config.toml
num_hidden_layers = 13
num_attention_heads = 4
num_key_value_heads = 4
head_dim = 32
norm = "layernorm"
rope_theta = 10000.0
parallel_block = true
init = "orth"
init_std_o = 0.0
max_grad_norm = 1.0
batch_tokens = 65536
Each number is 500 + 25 x the weight over its row's rms, rounded and kept within 0 to 999. Layers, rows and columns count from 0. Numbers have three digits each. The size before them is the row's rms in percent of the matrix's.

# up: layer 5 MLP up, 512x128, rms 0.257, rows 319-371, columns 0-127
# down: layer 5 MLP down (transposed), 512x128, rms 0.241, rows 319-370, columns 0-127
up319 093:526472494509488495503481506493500472550461506522502520514528509521494486510464492488467482481466478508472492513484473502481503505484535529503484498519455488528516418517521520465484480508517504486520514511477502470546554458509455496488467473500492541469476496517478517517513478465466566501463499510423446500480543517524491548482496533509495505509480516519511497497520509526491496486539
down319 105:502514528506472513478502504487482544486507479452492503469483522457487510528529534499517489511477459493517471475500513501465495461511485452528532489539496489519521547458457504528534485478498579490534479487513484512448496519509481428472517544516493492543552477503509484494504497522484478494523505529503490460518469496500480489512527498458469497490543495492486517518513514458511476509475
up320 094:500503522518547544506477531534493536446484550446496482438532464553497490523515484481474507489521484528474497504503488509517532479498477544497474495550466501522492512475517509506477499512475494519524460508494565514518498469482476490537487501520473505487472492515517475466534480497475497491495513448501510517489496486509521519509491463535541453498488462472481472523484492471460524515511
down320 112:533482511485540468463501509467522488526484488509487496479476503513495509494517490508521496502468534499508547518466496499473463514518526505547518485485464488510514504509508493499522505504507482570500492507474508517497488492498444561420513579476526494506492488548483491527522477479517524468529504531500489502521534479500479506552516490495497491553489518519519513467553519505500541468525
up321 100:496471476530527495507514474499484503552518485522489454483550498515504492464520506467487524520516467499501478543497459539505523466519506537522501465499486524485502524466511567480542484484534495511509486477520528465438521485486491485440449491467530450491504476485480502493506541506551507465493452504451491497530513541519498483503490514474524489523492482478485498513511513520497516496476
down321 110:493498535492466498504515489505474487477541495520491507541430523493482504502465497511484488471478491481544485462517525498475485552504498461489496489451447485501516537546515492486517487549461462491497520500488480471525453510478497486521527489522469480502449488491495472506462501494463469526496538462526513538491488480514485495510527486515475511484513491477476546450492466556489469514520
up322 094:511509434511528473494531501525528481483501483488551476485502522544504526498496505513500491526504480470483524488522445513527511448505483525494522472489527472510522490492520525468479499511480502514514496495507547518475455471517499485477492500529497519480472471536473497494509496527522502482499501470455516509508516536542537469519497491504479497464484493542462492459415432509531463475501
down322 099:514532538503490526476539486549511506528483438535500481495481488473503531540479505520498545469507491498555482490492494489489537514546459483505480506491529540521466512529510486518548515469511472526518480464518518470524494514446482486457504520521487509487493487467471537480475467473484487452513500492476505445474482486461507525498526511480476530541504496464485530492518478530493486510479
up323 095:513491549482492522510549565509523542483491480526519512487492552499489486535481509467520485459519481469527542534496487481574501535455527471503479459511533467494500523546504491494479479509500483512503481495486541543486502501518492474480555461513500502490519520483468491505470508549484496434500465508501518492493506504537510523517480490501511479472538498516494511486536526476486487475493
down323 098:496507477539466512498458495564461510486494538484520480479575468539562492508525516506517537501447477520474529495518509528464528505480506463517502500486481495484459488473504484497515480455502494471494551499502518504501520484543490544457450497531470523491465531480479473500512488472501507528494539505500467473504502495522518494506501471478509536505487496513483527486536454518526484503493
up324 107:562477511485502557492509505505484513517536511512501533516575515502507475454493497512514522518539473494481490490542479522488470476521492527526497502530476493504510475472545527510485494465526517473470546486508515490503540484510467490450479492499535482507469492491474530449479504503505531460495447460499551505475466515529513502470471507480509464492509474477516525533529507452504484500505
down324 124:521458482516516510521525503491486473475554508502537514484544482563503478450465504483499511489527463513493486500484477510500501488545500514547496504533504525498520482470511531506516482501474475480511515485546499470518534502491486493474489480515462495488427471483506533499497534478464470470467479497476519496479489522532556500482497462495540521478522445474505484511533474479497529464543
up325 103:484513525530510510479469483505517470515443529502505544511473459519468494458489522523500475512502505490484461492524503485463506491487474523512465526549526417526500526536538459492477475484476509480525528507496527509551466498481510506543475500495480460496512520522481509513510513480517489500510455560481495512517515522534493531510515553481509508499486505450490499494468537506474505459514
down325 087:521447470500511549521532511496464502470496553499509480513504493487500503532498507498510532573524502512508533480463513482514540468516506484496485520491489504503515514495474519512472431520521486537477535496527499488478490493523500476506511489510506529468468541494518532497463503452483486507514493501487547480496498498436518468462517521552526483491508492527469442541523530490519524512464
up326 092:489452462467512548522500490461483536489485510493533525511511563490486512525521511495531486501471505484531474507516488520464476489477487511530524523509522460502530482483499535420478497488452487496496527486507480479540525469519537510518461490500470534493492468500542469468513478531511502452483499495482490496532492443537485506530509532465521525492449495503505493526462488480503503504522
down326 096:431518507543470485500551468472526443492517503523473462486502486507487507519483512520489509514482476493474521511546514557521526485510510475511472491497525524500511497517472509550528500476534545524505508496512550535516521532514460496479486509495534491515505529467493537529465506495554511484526440478493536478469484513487493509500484465509510535511463488485529504518533475505536513524525
up327 092:480498527548500512544521464466505472500501492474508516501491542522517511516495485454495513500502479479460488486468489482477525512533472489490508458510504515511494531516469487494507505494510523529510513521514491505534490514486489545505470505514524453536516447484505490524549526479501458522538506486444525521499482514481465490488479523539484563458503442506508563471505541459488513466482
down327 097:465494471529486496492493540510532517512514488478468476504469468511524490481477493505445491499488503523483525511514522522511521481474489500486486538509503445482492471468501502473518482493483464525502452524499472520491511489471533421550523481452461505491486526534496492476487507540479505447524486514522495531539514488519452473489518490536521492557547531474509458507517479497464494515492
up328 110:484457534454494497526467514553498532502527473479485510519497503533500459473513525490476501517493523500545527503519486484532482440507480491532504460478486512514507469489526519501543488486517523486507444519478513474492511499501485485525489506467537542509497522509500505489478561556483490499476527465444541460470506493482510508511514501479487483438503507538489526502463505552481485521503
down328 112:537551506500495517448559491476484517544530490483507495473489543509505515488522528494485468454501479539493495513482505453520537450467500540452536492500472489550511499469524451535499476496549505542498477509505520509496527480504505480499485448492533490514488485505520493533512499501485527466489491545525459492491469501480513518520485491522486510528448475468506493524465464493497521512502
up329 095:507490514476494521493482444501445533545449481467487506498524459469485522515498484465457524527491484478458490487448540549514490502532506462505509451507500494494512520501502520530519503504503490439478504479509487478534475521466534484495497487494557469516488508525548507503499498499510518502462533538520518543521447470519480496513479534514508481497475499450485501513478505511466520520501
down329 093:527520550513509491504476464527454527500492544486502482483564507506534506426504504503517548494525491499528497504517515495519503506507493488477477504481497507486494514502497473481518538477509556495522538531492479493477473492492547495475511477453495547468483492510462466485513521463520476503537519438502489483521516531490463484515484509502511467445511512440512473519505520475516509459526
up330 106:528485497458445491501494481482470464555501503542518485490468564510487488490481513486501470520492495507509520466504480509524506479524502509486483499494517508469508511551532525465479449467494508521449495485493520531503474501504493523473490498494459533519488470441468541508510482503486533455443481462497481506512537504527510534531511521473472530549518501529500535510495501501539541494519
down330 127:520506499476476504530481500477493466497481483508534533468505499460510521544481458470523516524482453515540529474487481471455444461538489513480521501455515512484497498512471489497530569519533521520481498491491499471534504466496482499459444505507474523486475502491538491529484488532476527467501504511466492538469517490511502475503482502459490504505482485508500557500485538470544529531519
up331 102:527483486492522459525458489519541488509464473547508480528515500532479528458461500469475515535496524486492526510513483500508529484488493533485510463501524483506524507510473483468499456549477480519460508515486477531513480475517482492463523524492499544511540522514522496478472522541490452461515499531523485545469471558511511517496465489527499476506526473489448506525471500523459538487491
down331 097:488517519516497482450493495544534527543496493545486505469544489458488526475479519480511517507513478531485516533499448525469475508505530494550544546485489478521500474494511504502514510496543527475473495480510453493512533535473504515527536506526487462490488516509465494521549513492533471528548508453484502485484492504532518492472509493499463504494457462496493487486461480544465525463490
up332 094:536463505464520513497532526476487502524503524516535515432462491547436467510453510463510496512523525505544493475494525477494469506533540494501516521465495526462485488511482494511478445492485496518538469526516516492509531495544463508521461532483514460497508478521505477516486498512541490486490494539516531514500498507482459513507489515444500473517465518518516491481545505462487487510532
down332 083:488466464535515483532530487510466492523495515476480489502504498482564540491515501475470501516477488500532511489507492530525515476474488478480480457539478488496479474469539505496527522493500497551506515506485483479479439525477523492486466480492489552483475481496476488480515493520456502552511497464504468496508547501536508510520458518500525526528502460498519547527483472547546558512509
up333 103:497494485504459535520518519519497510538485460493503498490482481501505504510506506491485541536486500526541447484448503524522526477466575451515489502520516462470493482542511498512532477513485457558521483518494490453503477472495501522518512490539465497489463494490502535497465449506490511531526502556485485505508504499479533533501482510515496523502503454469501516466524516519522520556480
down333 104:524518518551479506479481494519541497516529503465486521495464465519492481454500486485493510472475476503486495514511530532481498515455467450519490494457526537538485503535515501517474530489472489484487470461488519510488473488559552524513509498525491485498497503515481467499512492504566499477502561480523493461524509497507510545489500464509467512532504473570533508480509535508496468533508
up334 095:549519501525511499542532460439485517489514500490502491527506543458483481493524465505475494541482474498469490512522501492500534465521504498517522541495563513486497445495487479420491478477437496526486464492456511503437449468511495527501530504503483456522508505509498492475501524512508519518474518474508505495525513508527522504504489534479523468504505504491496511478534511487523493523461
down334 105:503487493519521471514481548493511493486511516505480502456504509526507527508465485463481489467521528469557496482491483456472456514523501484483506499546487532476525503470509527532494530489516467516534525515494471483553481537479485534473455480495541504529514476509500488500486505493443497496495457491457522453481510454472476521525536498452465535527491525462469509477501489481527513479525
up335 089:486471507486503479541493501456513519501478487484497487474518473488510527477481467475525476477445507504483488507495503526494489484505474495536499553527502448503522498452503498478493501487497420463542504555458520508522488479529492502472499517526477473462506522544506468448493498493502439468521509493491491526467495504496465547507501484548475546495486478519545519491504521472483488495484
down335 082:475521525538483517466498516496509481463524520545509471498467491476516490523494522541510510477523501463549510473509461476481478477522520521490492525537504529515447493513466521475472498518510512452492510484557478503514520529502481481533507483513479534501481475497493536518522502536483535506490480496496498459485533488537519471472470468498487516565525503477502450512491474523475564499551
up336 102:482479527508479515467513518526455480507518497504552517542493478511519471494527520451498474443504513496519522503473486517487495531488536481494526485523509495503518482541494514489483495557477479510504509537524481505482490456518518526515455449524490497489515525537510451515502520468501503539523479513520478539488545516507514457490572476465478512482481487494534512522483542471470545485484
down336 101:499511505488478473539499493501525493496527479509485488495504526495512517530531513529543501549503464493495452506487520481508526469509520457512469494468540534474488485474497518516472502482513499473492514444447544501495516518534500513495517537490500489509461519488485496484516559525483457499452481521477500558479501487501484467487466505454534546528502450528527546522487509486492505440512
up337 086:509509502492441524490490543505507505503503500462496522534493475491486511497490544453491514495542500489495464508493499480504458482505488542517503472472516483524510497509485460516489468535491524517559533446500479523524496496494546504511555509544466487523525512485511461486483494523514491495456527481483493558545443489530486526546542511528510491505479504487483486515513461488486552531481
down337 090:530521503515526478527508491480471522499541471487498490475503507539493528470483486528518521511538509539465573515499523464467528482485485469490508502518516497503508493523539506448507534520465507550508520509491499492504453499470478514476496488534486462487490515492504522506544503457488479496532516520531510454474549481478512516528528491516526508479461491441475536498461536522531460516477
up338 101:521474486464464472491505537484499482544504507502533487515457507491444491514507516501536507502505490458497493482463503507470500480499448500499486531490493483550528523506488502501503503477460514479480529571520542521518494482507529493494502542478492514537502492506538501476541457475514474487546511530518495459520506498472543489478455514486499498424477499513460495495467530515516537460514
down338 100:482505555480515495480453465482539551551501493514523519497517497500493490486509466496514448521507477484480477467464447501518533460527492496514480530538518482484511498521504503471522526483522502514493473486500486490486512494512487494496488498476510540490474436504541520506479439491486517468491486475440496509507518492509477453459535535489520489476477508499508466474483438476516481544493
up339 098:498519499495513482525500510486521505498495544486468494421513521546479518495539464450499458483509562467508519494551486465462491519502492451478503490499538495504513491516482508486498490483502485485544500492502474466535520521465469505480487475543518529538470485486530512488528535504459488518492459485488471480521489526510525495518512497519544526512491475521479519479540457534482487500449
down339 096:507474488473491485505536504517508544500491489504504541484490460502499524462436465483493470484475476544514490478515505559474483481489500499504475526491484505521518458546494513489468498589531521530513501510514517526515485490502518509520499533453517478500540524475482521480486535480518498490515553497542526534476511461508517549505434464508510484468499496476508470503490477477520508502497
up340 100:535520449514519489478519504489463499494545470537461520524527521503530521502483523538513509525496486490464505507481517484452438497489471510533467440502541528518522486494475515498506494493451509497526519508470465472479497492507536493514538533489455504474489511477512511478490466467469499507544545463496523473498479525481541517464505504517512479503468487525482496533485516500554488471542
down340 116:467508461516501500480468494484475464516492439493507514467533480497526518465478524470512490506491502488523525498515484490499508529481453458525481482493479511496525478504485497474490524480480499486511517511478497514483498483516516523448555553507525474502479538458514440528442469476487499452507532502485515475484556487495469509483495470488518505522515476499522562506532458465489511494550
up341 099:536456473510459519528511456484476513483507519504467459492521466481499479538540515492474486522522496482504520491504485463503458520516515481534480485537482513494495506497553516482511474499518493543440517474475509532506486520504478492517476478514540517482479459503543484457487528479479521507519512500515519485527464479495471469526490560481498567511471455530520479490522458522521498531487
down341 102:523493514489485499479454504495506509481479472537529465452473472444496499490483517498443483523507495476521489522474468495500514502504486520492520467521499495491470498489502532565486524474483485483503501509517468507462476478480507431503506451507461518479464500491481521532496457528491487472498482499506543467495491550504522524453486463505523539479440503477466502485521500550510510496459
up342 093:454507503530519492510474488501505500485516496554470485526495538508491504487498498496453500510502440485470458458504535465477502502513532479539460525471451536538488499460500463493521494489484498507498533478510482530532485504503538514531465493499479508513526482472471458509581492495468490548512547504513536519490497508519476474545511493529491497505467467510489511471498543511525509475479
down342 099:532518526478492495522494499473513496501493493456525511506469479431499526485486479490479497505512473493512520483477485516531493520478472522516508459453571472516536458566512493529478529468494529480516471538470469514494505514521551509489499486526509519463470520498531543487467468503499556526507494500475510494491511486516500464534540503512494489522525503580492472505512514512515485513479
up343 089:456482484480502539521510503536450496490468530487481489466518504522517468485507470520515490486486495509515476508485459443468490511461508553508486518493479527507489531477515468480547525511500506524487508517507485438520456502531530512472491470507500490547459534497506487541510529495513485489541532504493516496475504493455446537503456516543491465496509475480531495522532467522522457488497
down343 088:495475514495506533488457451491525476497501506495500501491496496510506475531489493497491533521510498520523462484529486471501464462522519509479516518497519480496443463534449458525479491482498551502460511484543563506444532475483498530483501496523533492483520467519524499485500480530498540501488445458509528486506515481507500461470471467472490517513471451505527487493509478443509540520487
up344 106:470517493492506505535515493527536495455490497497498512503513517492548556519505499499463502477569521508499436486492504509513500479476483463484450512497493509540560508531526498490486545494475528513434503481521473517484511512488521451495439510527512477532484553512500520462484493505499489528498488502507465524507506509494479474472540531504520540522487511473520484503466529467535502474496
down344 115:475512454483540450511489521489495504489497510518512465506489454522506490500546498486524487504478494527472487492473470520510494520492493530493516477480513468463488527532495531517512524459539491490513525466498550516525533536496474486487482445487494543522536472486489518479491475543478484537509493535533498451511462469487495534525487527508538526485519513522500483517481545551525520435507
up345 100:473492497527539479470519550480501515531472497556505528473520515525505471495494495526497539521527503523475526499469506518526517497497486497466477487430514535507514561487466501466495465485484507535498507535541532469443532509531486499478487522468483516517504481528490506501478457480477477463556490511497539499509496509513480459519484504487498475496507513518472464534485553516499522512541
down345 101:470452552520493487498524459441498533568504509466523461524501476501506518484524497516528488439512498494513486492505476498486518513509518510489498486519519506536527469502493483504500509478515540483480536501466520465521554486513492538496474555508464501486535519511488485483496487513505498487495543553460505433486518515509457509526549512524486521485499501514503440478482480517506477512502
up346 108:489515560531526538486486497492495487492466500485470511482517490535516522542550491464462473510460457516489531512511527541467477505537500500488464494474506505474526475514510490459473474533458512490539518496495442486555473498520485523495510539506546496483475466479511508499451487453501457496505484492509494512491516501501466539488441493489487532516514539502479523527474475488499522515491
down346 101:511493477486544480520455489509513501496533495482563529534512489475494455516491478494478501487467470493513511478543535482501518510494518494502457513460524495478506476476500496502500482535522477532571438503512437484524530477518432520444522519506521493519457513552514493481520517540485509539500505479503522507529521522499474507506469472470511495504490535527527519495490490499489523488510
up347 111:508484469535529513487508532502503482479485476492539487459538496540520477512504508452503447534521497494518482484536535486511475435513469519491487482432475490489489546481486505485487481452484534445520529507522463515522508502549520525478497532549520471487486496493476483509512528507480516503514462494479488476527523538479525503498526473531515501552510497500519477517461502479508536492525
down347 122:492534514459478510550514484533517516475481502482494482522518520499505520535516477487466508540483528498524507488473495514484530557544495545519481467483477489480501472511537487483500502519516434477463540472526475497498461489471513485518488517484535478553476561500466485528480482517505516505452509523485505470527535539501478541493523542498484518492515512536468490505490533497496516522455
up348 093:459497515498491543502496508470465492555486577490491507506523516476453497490510506513505516513472548463479476524494480506467501480518500515466532525473497470479487484477510543515513516487459527490492490575488448481497516531468486505488502561513497519467516486506487495489481524484467497549513514477465498558515500513506515532524471508504477527493549495517503440512499504482522489484516
down348 098:482516509481458487507523549515454431513483486486514500510514498518492469513462516480511501500494529533486487471463472479529529556514506497524491479451512488514527502507499486554500416498506502522504509505515492491530518526441512487531473526529449511480484486488495512500492489486517452537458504517544503489482489533531516512477480525526541471465509487497502525467501543489474493496514
up349 102:470462523482515502539531485533506463537462515531472521474497499472462506544568469531491467495495447493507484537447538495510500494518467500524476517536521456497508505550513471518481509511466470485512504513503498501540522480519493506491527495499492510481497488471531514451538496476499503484511463506516524538484528487478470498552507507532532512465460492504475506494502550481484467510476
down349 132:493525534452522479490511488499465504523484522489515500526502489505510485491552500544495551499501484524500498477474504521513503494466487478509492524495522555502512508471496470484468432500459502485472509450512497474487502475479507494488461509526468509505524491493488486571494504438478457574494510488480503476500535510510524480491491546445571515510507502504528489491499474491487513488468
up350 082:483509490494490471434505494533463539467502511506484503503523490514493467515502504505511452507495537489479512503504526499487494485502510472469483512530499523487529494502557493514492473535513481516527510531491503511456495555495510414460498462512451540488525511549508501489499441527476515520456508510517532509483516499471516491527524512443481455519496520509514503501510491487481465560518
down350 081:505503520516462536493525480521533519491496526485538503526518527519515541469518516544492512503502475465515507491512482525520491482562553491538520513503503521492501508571495485450531519486514569497484487496574515483529513472487518490542505529512510483479486480493498505518498544513536492498466497459492512458512506527547474524496509470508488513521465521464491497511540463506514475533492
up351 103:542422534475500504494476513513499478517508536501494542474467508510480511513524542488477506533449506552498496476498458493517497463523521563500531524490523493488489512520477487506499461467477489515495526464501473474500460488498492482498494498476481490507486462556500475495536504497463496459507474487499439507509526516505529513496507533480505543483498511463494525448514491515532551467514
down351 094:465518464515494522451495480483456460518499528492530497495477504499500527507517492496451530515504469493526500507472531471508511526521513508507470483522470555526524493498471484518475515494542531540458487498502564480504527503545475508506486499525489547495483465489532509529488531543520498527481501487511499487462527490486544490487457472455520498508520514538528511476475474498519427525512
up352 108:533516484536525501478492537480464485503455517527525516492486485499515493569503492493450445501465487505489510485454552481527508530499488514556539484494518508514529509465490490499496473500468507536511524486505533514485436535538523529506525483520458496494508502511494481537511520459478526445525503499515494508502533528501443518506501503491492502461509474531472485507502530500456476485529
down352 110:511492538505507506537531505507505507494573513557506517518503485507483544531493487487498504468494566492500473538528481519489482483509510486483493488498494485504524468468481494515487451490472471491482515474476462493539462506492453487524440481523509505496510436556527469492526479499512498520495496502462504494505492469500452530483535535534464538524480465498487472482494527504467509514529
up353 080:513492506484466504502499506439517502479478516519497471508469527511521476489493508474476529496491499516517542541491545501443472520489454480485466502501503452505555490479520469523475496508502548507530473520509483498491567490498455503462489475493510524508502495466502495513542510517472486462529513544466438510457497541495472506525515506497532527508503501470491516457474510532501500514448
down353 083:473524498531479500459477507525505499513572478481464466485504509519514501483520454525489555516488496492510507546498472509517517483492487544471495520519479509496498512543439517516499508446473483486469495530540505534486466483512506498523489517503475529492502459447531515549497506496514539501509498459504477485516503496515506462467488472524492552480469478537545517520470506524510481514455
up354 111:460466480500523537493493489488507487490523526549554531552483469505549460479537514503472455490498477522505478494501532509499494468480525501499515515484465479532511510506513517504504509506493497538568498516504507487446476524485486510512485466509488497503465510458496459498573528464487526544503527478489525482519521474477535544505474489520479465508506491532467508498487535505474499535471
down354 110:461471478509520537495502505480493500516493498505476564498454502547511500446512517543461496481512462537503535500515531461464471485503494540498505467501492478487502478517465517501517538526492483532544516509515498498487483554515526479497495493501497460440520506453486501539508490489540443510500533509498531504499502506521483503546506503536509451543533481450500524506468493484487498508488
up355 100:508487499512484525485467501471492473490503552531513475523494513534502514416502532485499508480494504474473483508515544461490445521497501480486545483524531448526517520542529528492505525528452493487522520544480488485490495503504483472544544486521506553512487480527474532473493483530495511557513537493474491499495477514460524519519511484512508513502484469493441528471482499483482508475500
down355 099:508514497451512515492482492462492482507550496520503498490546499481485489507451498504484585504503484458480506495494505497537480478495504533470485504458493506453504464500480436496497542500524457507524512494497486518487466521506494494511479484479477539505447468481546487544506449521520523484490482506501560478512491474437500499496490491543475506511505521506474519443507488482514496522510
up356 098:504467511516463544503517510497486502507494480498507523492488483487496551536541521498518519490480489490466454511513470491530480499493506515483575507550469510492488479562504504466504506490519437532509485487504484523519480476500523502489465485454488484493444509503463490533559496494509445517471495473490518534480546503522484500471513483527475463486509481544494491533500481514540492529469
down356 095:465528483489514468472507500489477535524529553555446465503483516501485483493493503509504463479556502464488504521499523540496483511515504526513518541457484525490489510496491513494512505507488540500526450504561500498475505497508480488493530499498512516505548485520458449476514481532486527530561474516464502502510488536530532476530508505496441509513498504501545502466534467500474511506537
up357 099:502472505472492500505487466495539508551466483482536497550499514531486501511498529500492513536508488519499469476470509490518513500474478466525515523477458530450496526517522470524531513476471534535474500501451510481542505525527506495530525495512487498520526505475549514500500475499477487520497526464470551497485431456498495537477509542515504535475466461480506497535547504541523483501515
down357 097:500460546528466510486513487500521520468496485478492484501457528490462474483491498482531523507517547522479540517526542482523498460488481499506506509475549525471517481496481486485494477525438501524483472522520528467514475459530487519496522489493545521496459484512469542515449472528534529513491479467497557544523500524499515498512492529529497538515553512496463510516478496475511522503528
up358 099:510495495483478519489504463508476492473472538468497478445531524482530462494541501502457490508470478508540492518469486518463530494491515468505481436464520506498517524475509549495520521481523540488478519537544476473501516499526487518503525489492539510495522472467514457521543491503500497474509463504568508470515486509531503478511506520504526459519540458530491527497518542498487516508456
down358 108:497454505470506519520500473512498466487514506508532449521517490519460520512521482573489517496483527489512536488507523509490513487532497490486483485498449504468523498514502504480506508508542467504499481476492507467498506506512528502515533502524538526501549488533450501476463571486492468491505451571457483504529479486486464470518443524475502532519544496501503538508477467511497497511497
up359 101:504464497539479486481479506527515512486497484478535468501492474537503516517499521527505483537493466552476459506538533496440478508480536496495516483458516480494532483509495484565511504468479535490486504467526525504554512476524457480499486508436543500543497452519510482515470468482467502489509501463492514504490508531512495539488481507531528484477449514516482517462469525509493483469506
down359 112:470525491533504520489499479521481474462490490494477506534527541490494498491469486514516473480459485496541495506483520473484471543457491508499534455510493490492503495494559508493554519496487473498512535472433472504527505486518519517527494492513497505538534456534456484535503530532534477513467506507545457449468502483515492515549490491517509461504520521520543514505479504475470483467527
up360 113:494519552492488486483533472543486502520485539446504547472482495476471532505538498496501499506497513516517507533517555499462502487505487475472500521496494482545511493483507510481507479485461504491481448486492535487533485494526512511489494499526457468480483490521531534484516521398508508479525465488505493528478503511462498479490485508485506509501563444505500512453529474512511476529526
down360 115:461523492498518493510475519478525453513456474560479454490507527503521492517535496493520504461482506479535468465442457521494490495477474513554523519497501499484518503524497469539497514508481466498491511477470484473456491476502483536518499522581509558483464483502531515505477473514503512513495530464513464480507474490484489509524520518526502483482476569506517492488490529498510477502479
up361 093:493468480530464490517516515504475489479466490538476481500492503519436470488494512493489478516493504490506474487518534464499520522515520516522430490441521492524494489499537477455479543558483487495466529544520491484448504471535530542509457537483495525506493506499485471462502505468521550486455550483518512509511503520492504500499498498535486505495487452540506508479517472521514485508530
down361 093:480530491469443502480516515501496527541522507523488464501542532480535494483511506520493494466500475470484532559481517494487472440502490483477545521535505507469480500450514524499510469476484485461523520512566488493536449508478503502536503508544474532511515505460492538531490508531516485506502476495486472478502523507459476514496538510540485497545470524479462472480495487485508504513474
up362 100:509487482490531483517475562514528469519458436472500488455489500466494502503528524453482493526498508532507466498481528498516522508508491518514543520474502479486482501499536506540503519517494456462536435530481494476505476457507540485483553475555481500496518529476499495533522517525517483519462469482540466461499490492486500514505448506495501524495501531493530492502510509455482512490476
down362 101:495483500538483502514513488484516502486504466505490469468511513479488469530482537534487462525503547486482465454496524521522535450487468538536433494484506508484500466542521506498514527507491552507494509518543517462492495516455503527463495497508524529451485525498519507512492469499506468475530502511487503511527529463483501474464460438493549484537507472513517527520501532486474470506515
up363 097:521469481491481486484520511513522491542483479458548518482521490489519530486476578516484557518487493501511525492503502508484539480534492521505479475489522422482459504521475518491473503512496535483524479538500425531479519529500535497508481483495503506484511509511475488514522440513484481505528537506467539475487486510538524523498502521484512491442512489479468491516482504500450520495508
down363 095:472499529496509503507446461507488517475494546472516495537522474475504482451501494494521528528476467482508487538503518545511485487481512470511486509502535437518552490509461475453475497521495518482534503514489474473510445492496509481533479509496548433492489535478551492500510497509518490516494479499490476523497473518519472451512499515526556533493493463528478477473479496474483511476528
up364 098:504510500498545547498512485466485490533489559520516429520523494492498486522512500507522478467474479522534457496505484504528521519504483503510519490518504529537485503477503519488507515476460523516503526448535529506517495437482471533495498497493504482499520475514496500513489502510498502510516547454512520474506524519466485540547469476494513447489451469452473506477493527556454478488474
down364 092:487511517524477484525488555511503554506517484466465513475455510494496506485508492463511521459491495516537491515512483534459505497463493552488488468505537444520496514499463523507480513531554529483538473466468537503483513462502522526484526520544507491458475530503531467487524484497503525523505496480502512483500490492515531498521548472504459462504485504541495461517524525468541504462513
up365 093:539480503514489467499502511535483515531503483483478461519475498485512507513479503494526551519486531475459482482488555460503507481454528469527504481522539542508482482519469451500486487510513525512494461504514507501485483528486518514545530505506532534542490497501515468552483490447495491446492502477509508515522470493449497509562519524512487519530480459498477475502521490471468548474477
down365 088:465500514520487589483503480438517523506488525492547557503533523491525515479531489505472463507494525488532503520482524507476458537533521468459459522514527507492500502483516533456492509504506496503480519521532508505481506457454504491463468451518534470466515504496482500479541543492482481516529525486478511485545490524524521497476514501483483529503485492456508500500519505514530479480518
up366 095:507499566465472481506527514489495527524520511499478533494485536486498460499500551481511502491535490487507533514480518505480533485478493511548498488461490515533512482505542492485575512471532459507497458458464454527497508475504511479481501502480439512523500533511502497536474489475510509486471493526504497456522477468460488485466516537539518503490522487511458539488485468523547490495499
down366 101:504491512466484454532509538555510501530520517472487521482512508504507546465490539486505522474499498512466494499465481526516499567523501463477465492523530465484506503533505511469494444516514533483506515489473430502484497507474472490498498483499550488486492462527496512517494513462484475528493492467507502507509499458469523501463483532520487505548437495463451513480496517518505533487471
up367 098:534534487501525508504507522488499486495507509492461514490469506549484472518500486503480523515487486503474489517444496467483491531503515497475526499513526482494501490483475559491471476478459504510548483536443495437483542500487516514493462502473519512459465477508473530485501508505533498532515466522465476499454511471496524535518492494455494499488556549457488487559477494546491483493505
down367 108:518489516510506462482488525524506520497508524555548515531514515567509475502476464497515528470487503502489542535517510461479492508485543534498477488525500534475472475503504464499528509514498471519497487493521449515490471524496490455483449459486504516474505524520486492484521514492511470503532475547470458505498520508499516519485518488501519480512503507556535500510572494497510572479540
up368 104:537517536525488479487512503520512462524536465451481509486549437519460528476463519485550513531537530550502490537528476473478519449457482455468519482527495503473498487492509464516488513482546524494475527474531499543530503539512493498509516523467471473504535466562488483474487482503517506514489487493518510527481523492498495496495489499519493491501490501540463494497488486494509524531499
down368 104:468522505468485535532507491475497489476503521466468541514453486445501492523461525530501551516488493485491477511482510508492550452500523512454500505481545516582534496518499528463526485495463492498509517493514470493507485481476516463531530481501501457531480543525468503507499478503494495459498504519526478510457513505502549482492483505468535443514515503501528450509497492507513517489508
up369 099:471530507505473467535525482520509517456533510506512500515518503504479474495529493491524494456499465485507492491490489518530527568507575516519480493541500528505517463488494511490494504477492521485463538526539507466514496506522480540507494544494509488503478517495529465443478543497522494484493482466547508508502486506443527474514542537498518526490468431481511481476484484532509482507469
down369 090:508476486480515474516492488533521511526521544502490503524540497530503468526500508444534509487490542509542511520492564454533516515530449506544509535451510507470517507488476520517485496483461500501453502445500500519530475520524505476530470497496466511463481513483488542495444480528511524512539474554514499535477477475502479496514479512534500483513481465494503514510468487492534505491472
up370 098:525463496512522530510535495511489467525496488497509480511546481497496483500546497499510524503522472472501514508532511519478457445532528465520497512489533469507496482533510486501464469497497442532508538474500519498497516477541516482519465569463525474505439476501495533473497513476544510451499520456484483510492500497513496506520459517525471529563525467515509503510507501468541496523503
down370 106:508505485485482480491484509501520535547464591523491450470460535546479506506523436503492504515490495437492549515478515488492509505491506502504509492490484489535508522504468517532509504528487521541493461462501473515506492491496497531482519494524491513505519498456510526513446493507493447475483524543513468469519482483479547495509495541497495496473511487472513528530498489525542505519466
up371 086:469466578475471467467535514542492486484495487542498497503480501470501480515504518501542451491494519475460516487517469500465514501516483468549527499469512498498500474519514509534495533515477536510512500477508494506507481490534483487475522531480531492512479531503474492521506524491504505491475537487534515533541444509512485554515474498528509524472504522493508479465437465464517453469523